config = dict(
    d_model=160,
    n_head=5,
    head_dim=32,
    d_mlp=640,
    vocab_size=1024,
    activation='tanh_gelu',
    attn_scale=0.177,
    init_std_qkv=0.0258,
    init_std_down=0.00487,
    lr=0.00287,
    dataset='wikipedia_en',
)
Each number is 50 + 15 x the weight over the matrix's rms, rounded and kept within 0 to 99. Layers, rows and columns count from 0.

# layer 3 attention value, 160x160, rms 0.0529, rows 64-83, columns 0-159
71 62 29 49 26 33 54 48 46 56 34 46 66 57 17 39 30 46 58 53 30 59 23 18 49 63 61 62 83 44 52 57 30 69 56 61 47 46 48 69 49 49 44 50 57 47 56 55 55 60 36 68 55 41 40 32 29 73 35 30 58 67 69 65 46 49 37 44 41 32 44 67 62 33 48 50 38 51 48 52 54 46 43 54 46 49 60 43 54 66 28 46 77 74 45 39 52 35 24 29 42 44 91 37 49 44 39 46 42 33 54 45 70 00 99 61 35 19 53 45 79 32 40 48 53 40 49 76 68 56 52 42 62 36 22 63 82 38 83 74 70 45 51 44 13 57 51 52 54 64 33 53 63 56 35 29 31 59 65 44
54 51 56 81 17 99 59 67 44 75 08 49 13 39 12 52 42 77 60 44 65 52 66 75 58 66 40 62 50 64 70 52 49 37 77 35 48 54 31 60 47 72 43 53 54 46 52 02 69 99 44 66 19 73 75 58 70 65 40 34 76 35 47 58 55 79 30 00 49 38 65 39 24 64 68 42 53 40 38 49 68 43 71 88 46 27 49 52 73 50 07 63 21 73 34 43 71 37 37 70 47 59 38 28 23 31 50 44 70 04 49 40 63 18 66 54 64 74 34 86 47 45 44 43 33 77 18 51 35 34 35 45 61 18 21 38 69 43 78 72 35 48 64 34 26 62 43 66 25 48 59 33 64 71 54 65 25 44 45 40
25 53 64 40 50 46 43 66 41 62 45 63 28 49 52 66 49 55 28 28 57 40 38 32 77 36 46 40 56 58 50 81 76 38 21 63 48 60 66 61 56 33 67 50 76 34 49 54 43 20 46 52 63 46 75 37 44 44 36 31 48 46 65 56 67 58 55 94 63 47 39 38 57 67 56 63 72 66 50 34 45 18 44 40 91 89 60 33 37 61 57 42 35 57 65 49 21 59 41 04 50 64 29 58 86 86 28 50 48 67 35 22 23 93 46 71 41 37 80 33 63 65 49 54 74 57 55 41 50 71 19 47 59 82 34 39 60 60 30 26 47 54 58 32 59 43 70 35 48 07 46 35 50 55 51 74 60 52 73 33
55 30 41 52 56 51 51 85 55 70 36 60 64 45 17 43 80 58 42 55 30 48 82 49 63 50 57 45 29 50 72 56 51 47 57 68 67 23 57 57 65 74 58 11 41 39 25 46 55 41 54 61 35 33 60 49 82 64 60 75 35 60 65 66 53 60 50 69 36 50 39 48 31 54 66 45 52 46 52 54 56 46 58 30 35 58 46 54 38 47 50 63 63 36 22 40 47 30 36 64 58 57 41 47 52 46 61 59 43 83 47 13 58 90 37 80 44 73 29 48 53 56 43 60 56 44 57 39 31 42 27 52 43 51 61 77 36 46 51 60 46 44 28 16 49 42 65 48 55 61 82 56 66 66 63 40 52 60 51 54
70 58 40 48 40 66 57 65 52 59 36 50 71 72 31 46 41 71 56 51 59 19 33 70 31 84 58 14 56 30 53 50 56 47 49 60 66 50 42 55 50 58 72 48 45 53 24 68 30 22 52 24 38 53 80 59 45 68 36 57 17 65 47 26 44 80 50 69 45 89 20 37 34 56 57 58 51 52 84 51 41 45 40 66 53 25 58 45 49 52 35 57 43 56 50 41 27 45 51 67 35 33 59 51 55 19 60 51 34 75 69 17 85 96 52 30 52 58 57 51 46 58 35 60 47 42 70 66 53 29 28 45 52 42 55 59 28 45 81 61 63 59 53 62 49 66 51 42 46 74 54 64 57 52 48 55 52 35 23 70
56 52 58 73 25 77 60 51 53 57 44 60 48 60 63 48 55 84 42 67 65 21 55 79 48 73 51 46 46 63 67 31 79 26 41 41 55 60 37 55 55 67 30 40 44 67 45 20 31 45 53 24 48 61 88 82 65 70 42 54 41 49 40 61 58 75 42 12 55 76 46 44 47 56 63 65 82 57 64 58 48 54 63 90 31 35 64 48 67 36 36 72 35 54 40 44 49 44 61 55 40 56 29 40 34 39 39 61 48 52 68 31 75 54 49 25 50 68 55 80 43 59 53 43 36 64 36 46 35 26 45 55 62 60 42 43 10 41 39 69 67 53 81 62 40 39 59 47 49 68 71 36 50 49 47 63 49 37 41 67
32 82 44 53 48 42 45 48 60 43 44 44 77 43 21 65 45 73 71 58 72 54 63 48 33 45 24 35 47 30 44 17 23 54 84 68 61 29 35 37 60 75 74 55 47 99 57 26 57 34 71 60 40 76 57 77 40 49 79 49 46 45 31 54 33 31 37 03 43 75 33 31 66 54 27 47 48 44 45 70 38 59 47 27 73 00 38 47 52 46 55 42 63 27 56 33 40 21 85 83 43 00 66 37 40 43 68 68 39 38 74 45 45 97 57 62 60 36 45 39 40 81 55 28 56 09 61 64 37 36 62 56 40 58 80 59 62 50 43 58 50 57 54 88 75 61 71 63 69 51 46 62 47 56 38 45 33 21 41 52
12 63 55 27 37 70 57 36 51 65 56 52 66 34 45 38 32 29 65 52 38 62 50 17 36 86 54 53 43 56 29 30 82 54 38 48 35 34 50 62 52 46 49 52 47 49 64 54 36 49 48 64 66 44 32 52 27 65 64 45 47 47 33 67 59 45 43 54 49 78 70 51 74 52 74 49 80 55 33 58 45 38 47 33 56 48 31 25 47 48 67 76 35 62 39 52 38 57 37 08 50 22 55 73 53 56 67 36 33 44 61 44 34 00 32 41 66 32 45 55 45 47 43 43 68 76 21 73 59 35 45 51 46 50 60 67 62 55 68 52 49 56 54 76 56 35 54 61 71 51 34 49 34 31 67 63 67 34 66 52
89 53 35 43 54 59 56 32 50 04 63 41 83 45 99 49 43 22 41 54 27 50 44 75 27 37 49 50 44 46 43 62 45 56 49 33 68 75 45 37 38 48 49 61 43 83 58 66 44 57 43 37 63 36 53 25 59 18 31 31 41 70 60 46 39 32 45 47 55 62 61 48 83 42 56 42 20 64 74 47 45 61 51 69 42 75 66 52 59 48 60 38 65 46 41 75 60 71 75 26 36 52 71 62 69 36 29 73 72 48 50 77 28 45 32 36 42 24 53 41 54 31 44 50 51 67 69 61 65 47 50 69 35 38 71 58 26 50 26 52 43 55 56 79 40 39 51 65 47 50 34 22 55 68 16 32 62 50 24 35
51 55 70 51 22 04 39 39 52 56 70 59 67 57 47 43 49 90 60 53 67 50 29 47 30 50 57 50 70 23 53 10 43 37 28 56 34 61 44 66 51 55 57 56 47 33 68 70 49 00 80 55 59 57 68 63 32 48 28 54 56 56 47 83 42 59 44 45 45 60 21 53 60 47 39 68 86 55 64 49 38 76 46 69 56 28 63 45 59 51 60 31 60 40 55 45 47 56 67 57 54 25 43 56 49 40 76 50 58 48 29 31 71 55 70 48 21 29 56 86 49 47 50 49 33 20 30 41 52 39 52 33 53 90 56 26 60 50 51 39 89 58 63 84 40 54 56 55 59 33 59 80 30 11 43 48 42 41 60 74
50 69 36 38 44 73 62 23 47 38 66 43 58 81 37 48 36 35 41 74 33 37 06 51 38 66 58 45 43 53 52 21 67 68 75 45 34 50 45 65 39 52 46 41 39 82 63 57 45 65 49 33 56 51 67 78 45 60 56 46 45 72 39 40 37 02 56 45 44 78 54 33 74 53 28 37 49 62 61 56 49 38 38 47 41 19 41 49 69 42 48 55 69 53 33 44 38 28 67 33 35 48 52 65 67 41 50 59 21 30 89 59 48 35 62 10 57 56 49 20 50 30 38 58 69 36 45 76 62 51 49 53 63 62 54 69 39 58 48 63 77 66 82 84 35 40 18 46 55 99 26 66 56 59 43 54 44 26 29 40
37 56 30 33 70 55 54 30 52 29 30 40 60 50 64 45 62 40 30 58 35 63 80 60 57 26 38 59 38 52 41 69 57 69 67 44 56 19 53 29 38 44 72 53 47 73 47 33 79 58 56 64 55 56 49 14 44 25 55 43 53 56 56 37 49 33 45 29 44 44 63 54 83 46 69 47 28 50 57 60 51 36 39 63 65 47 55 57 55 55 45 29 54 51 49 62 55 78 71 50 48 41 88 56 57 66 57 65 60 45 45 95 01 76 22 56 71 33 55 22 44 60 52 55 66 56 74 49 59 51 53 56 28 30 73 49 63 54 32 39 21 31 28 64 69 51 47 70 58 40 23 46 58 49 36 37 53 51 51 63
69 74 39 23 45 21 44 31 43 50 53 47 66 61 45 42 48 52 49 51 56 77 42 58 50 74 55 70 39 65 29 34 44 83 36 41 53 42 32 64 40 56 72 45 39 50 36 88 57 36 50 71 58 09 34 33 30 40 15 43 58 70 58 65 41 30 44 46 36 72 18 55 70 39 57 50 56 56 40 49 67 55 34 26 59 58 38 62 55 61 65 53 80 50 56 52 31 40 39 40 53 53 82 67 12 53 63 53 52 43 77 57 33 30 27 66 45 28 59 27 52 46 37 63 69 43 41 73 71 60 52 39 44 53 39 43 74 55 49 54 41 58 45 63 20 30 53 51 68 54 32 66 46 29 35 44 53 31 31 63
29 52 43 59 60 47 56 35 50 69 52 41 55 37 41 56 35 65 53 53 36 64 38 47 41 39 47 54 57 39 69 62 25 57 61 49 27 30 59 50 45 48 52 56 57 49 53 26 74 61 54 55 44 70 49 46 56 47 68 33 37 35 57 33 41 53 47 27 57 30 65 55 54 47 57 56 36 45 45 53 47 49 36 54 63 30 59 32 51 39 51 35 53 50 54 33 52 59 72 68 60 35 82 38 40 63 45 64 61 46 31 44 39 57 65 49 45 42 55 59 44 52 46 44 48 43 49 50 54 49 42 44 61 48 57 37 57 43 52 52 41 49 63 54 78 70 52 41 55 34 50 57 54 43 45 40 43 47 70 59
23 50 41 49 39 38 45 46 65 40 60 45 70 34 47 58 38 34 85 49 64 31 41 15 18 40 48 45 64 18 54 50 07 52 68 72 79 39 59 36 55 48 48 48 49 53 74 31 59 47 51 39 47 91 52 62 45 68 83 46 57 43 49 33 43 39 60 63 42 18 43 58 53 36 22 35 41 41 72 57 43 65 67 37 56 00 35 51 47 45 48 42 63 39 54 40 51 18 73 58 51 00 42 63 35 27 58 59 56 56 37 53 80 49 99 45 56 36 35 64 57 35 56 25 44 12 67 56 43 44 89 57 56 53 66 54 61 52 74 56 67 61 69 81 94 79 52 56 50 59 61 63 39 80 23 38 39 53 37 47
51 41 52 34 66 23 36 60 54 20 58 49 55 35 67 76 50 50 70 52 74 65 73 32 32 28 33 48 39 40 25 62 36 61 50 71 76 35 43 31 40 56 55 77 39 44 60 46 60 56 50 82 50 82 33 49 42 26 70 38 83 59 40 50 51 39 57 38 39 44 56 42 54 39 25 46 43 45 27 54 58 63 38 29 75 39 35 43 39 50 61 22 70 24 73 56 45 45 62 72 53 18 53 47 51 41 54 56 70 58 27 79 42 75 49 77 53 33 32 53 52 57 62 49 56 20 84 51 60 67 90 61 43 47 65 44 60 51 52 35 33 48 51 44 86 66 61 49 69 04 44 37 49 68 32 33 51 38 54 30
56 57 87 56 70 63 44 27 50 58 64 64 37 35 81 44 55 79 44 47 75 56 97 71 38 61 43 37 41 58 39 23 79 35 42 28 37 40 43 39 63 48 58 48 38 73 59 23 56 47 54 53 44 31 63 59 55 27 66 48 57 64 27 65 55 42 40 32 51 47 39 35 48 63 66 40 87 40 60 60 45 57 52 41 50 41 35 41 54 40 75 60 35 22 60 52 63 51 53 51 65 23 12 70 27 48 63 43 65 57 58 50 29 80 25 43 50 60 30 90 41 74 58 47 49 44 39 28 49 30 70 64 36 75 75 31 26 48 35 35 48 54 49 99 75 30 48 55 61 31 46 54 40 40 60 73 62 36 50 51
24 61 42 45 71 59 32 56 58 66 32 49 25 23 49 61 26 50 60 46 65 45 26 43 56 32 38 63 55 34 75 61 41 43 49 68 22 44 56 62 36 45 40 95 70 33 87 27 59 68 49 62 53 94 55 48 44 53 84 36 73 32 48 34 49 57 51 48 49 23 75 40 36 51 11 59 64 48 53 51 40 45 53 37 63 31 56 31 50 45 48 34 39 50 67 48 50 44 70 61 46 26 46 35 71 64 60 40 48 44 36 47 44 56 86 44 42 62 56 77 43 61 53 33 47 38 38 39 45 67 54 40 66 62 35 39 58 55 65 53 66 47 66 35 81 77 43 48 45 22 62 55 54 55 53 37 34 50 70 23
25 76 47 60 58 48 73 63 56 79 24 45 65 39 50 56 40 74 84 42 74 45 34 21 39 68 40 41 64 34 56 45 30 53 50 60 49 54 34 54 58 58 49 80 59 53 67 58 58 29 58 47 44 57 66 89 35 90 54 47 40 46 44 42 60 83 23 24 25 63 44 46 37 34 41 50 58 39 55 56 36 57 59 54 72 00 34 33 45 24 39 58 48 53 56 28 63 38 42 59 26 00 63 53 20 33 68 55 50 51 79 28 60 46 99 54 45 56 39 67 47 28 44 23 35 30 36 55 32 25 61 41 55 54 52 50 71 52 82 54 71 51 68 79 40 63 52 57 49 44 72 63 39 51 51 54 32 40 29 61
99 53 56 49 15 45 55 49 56 65 71 55 61 71 31 41 14 38 61 51 64 14 12 43 15 67 61 56 82 56 51 63 37 56 47 45 68 74 54 47 39 65 33 58 33 70 53 29 43 71 19 36 39 58 86 77 46 67 29 50 60 49 40 53 47 33 38 59 53 51 02 58 42 57 65 40 49 44 45 56 52 53 58 59 46 08 50 44 57 58 38 70 68 59 21 68 59 08 64 17 25 06 21 55 12 31 24 44 48 44 79 28 98 08 88 20 69 64 26 47 45 15 53 38 43 29 59 79 53 26 47 87 63 52 49 61 48 38 61 75 61 67 68 92 38 47 41 40 43 74 62 35 44 99 66 74 18 17 17 52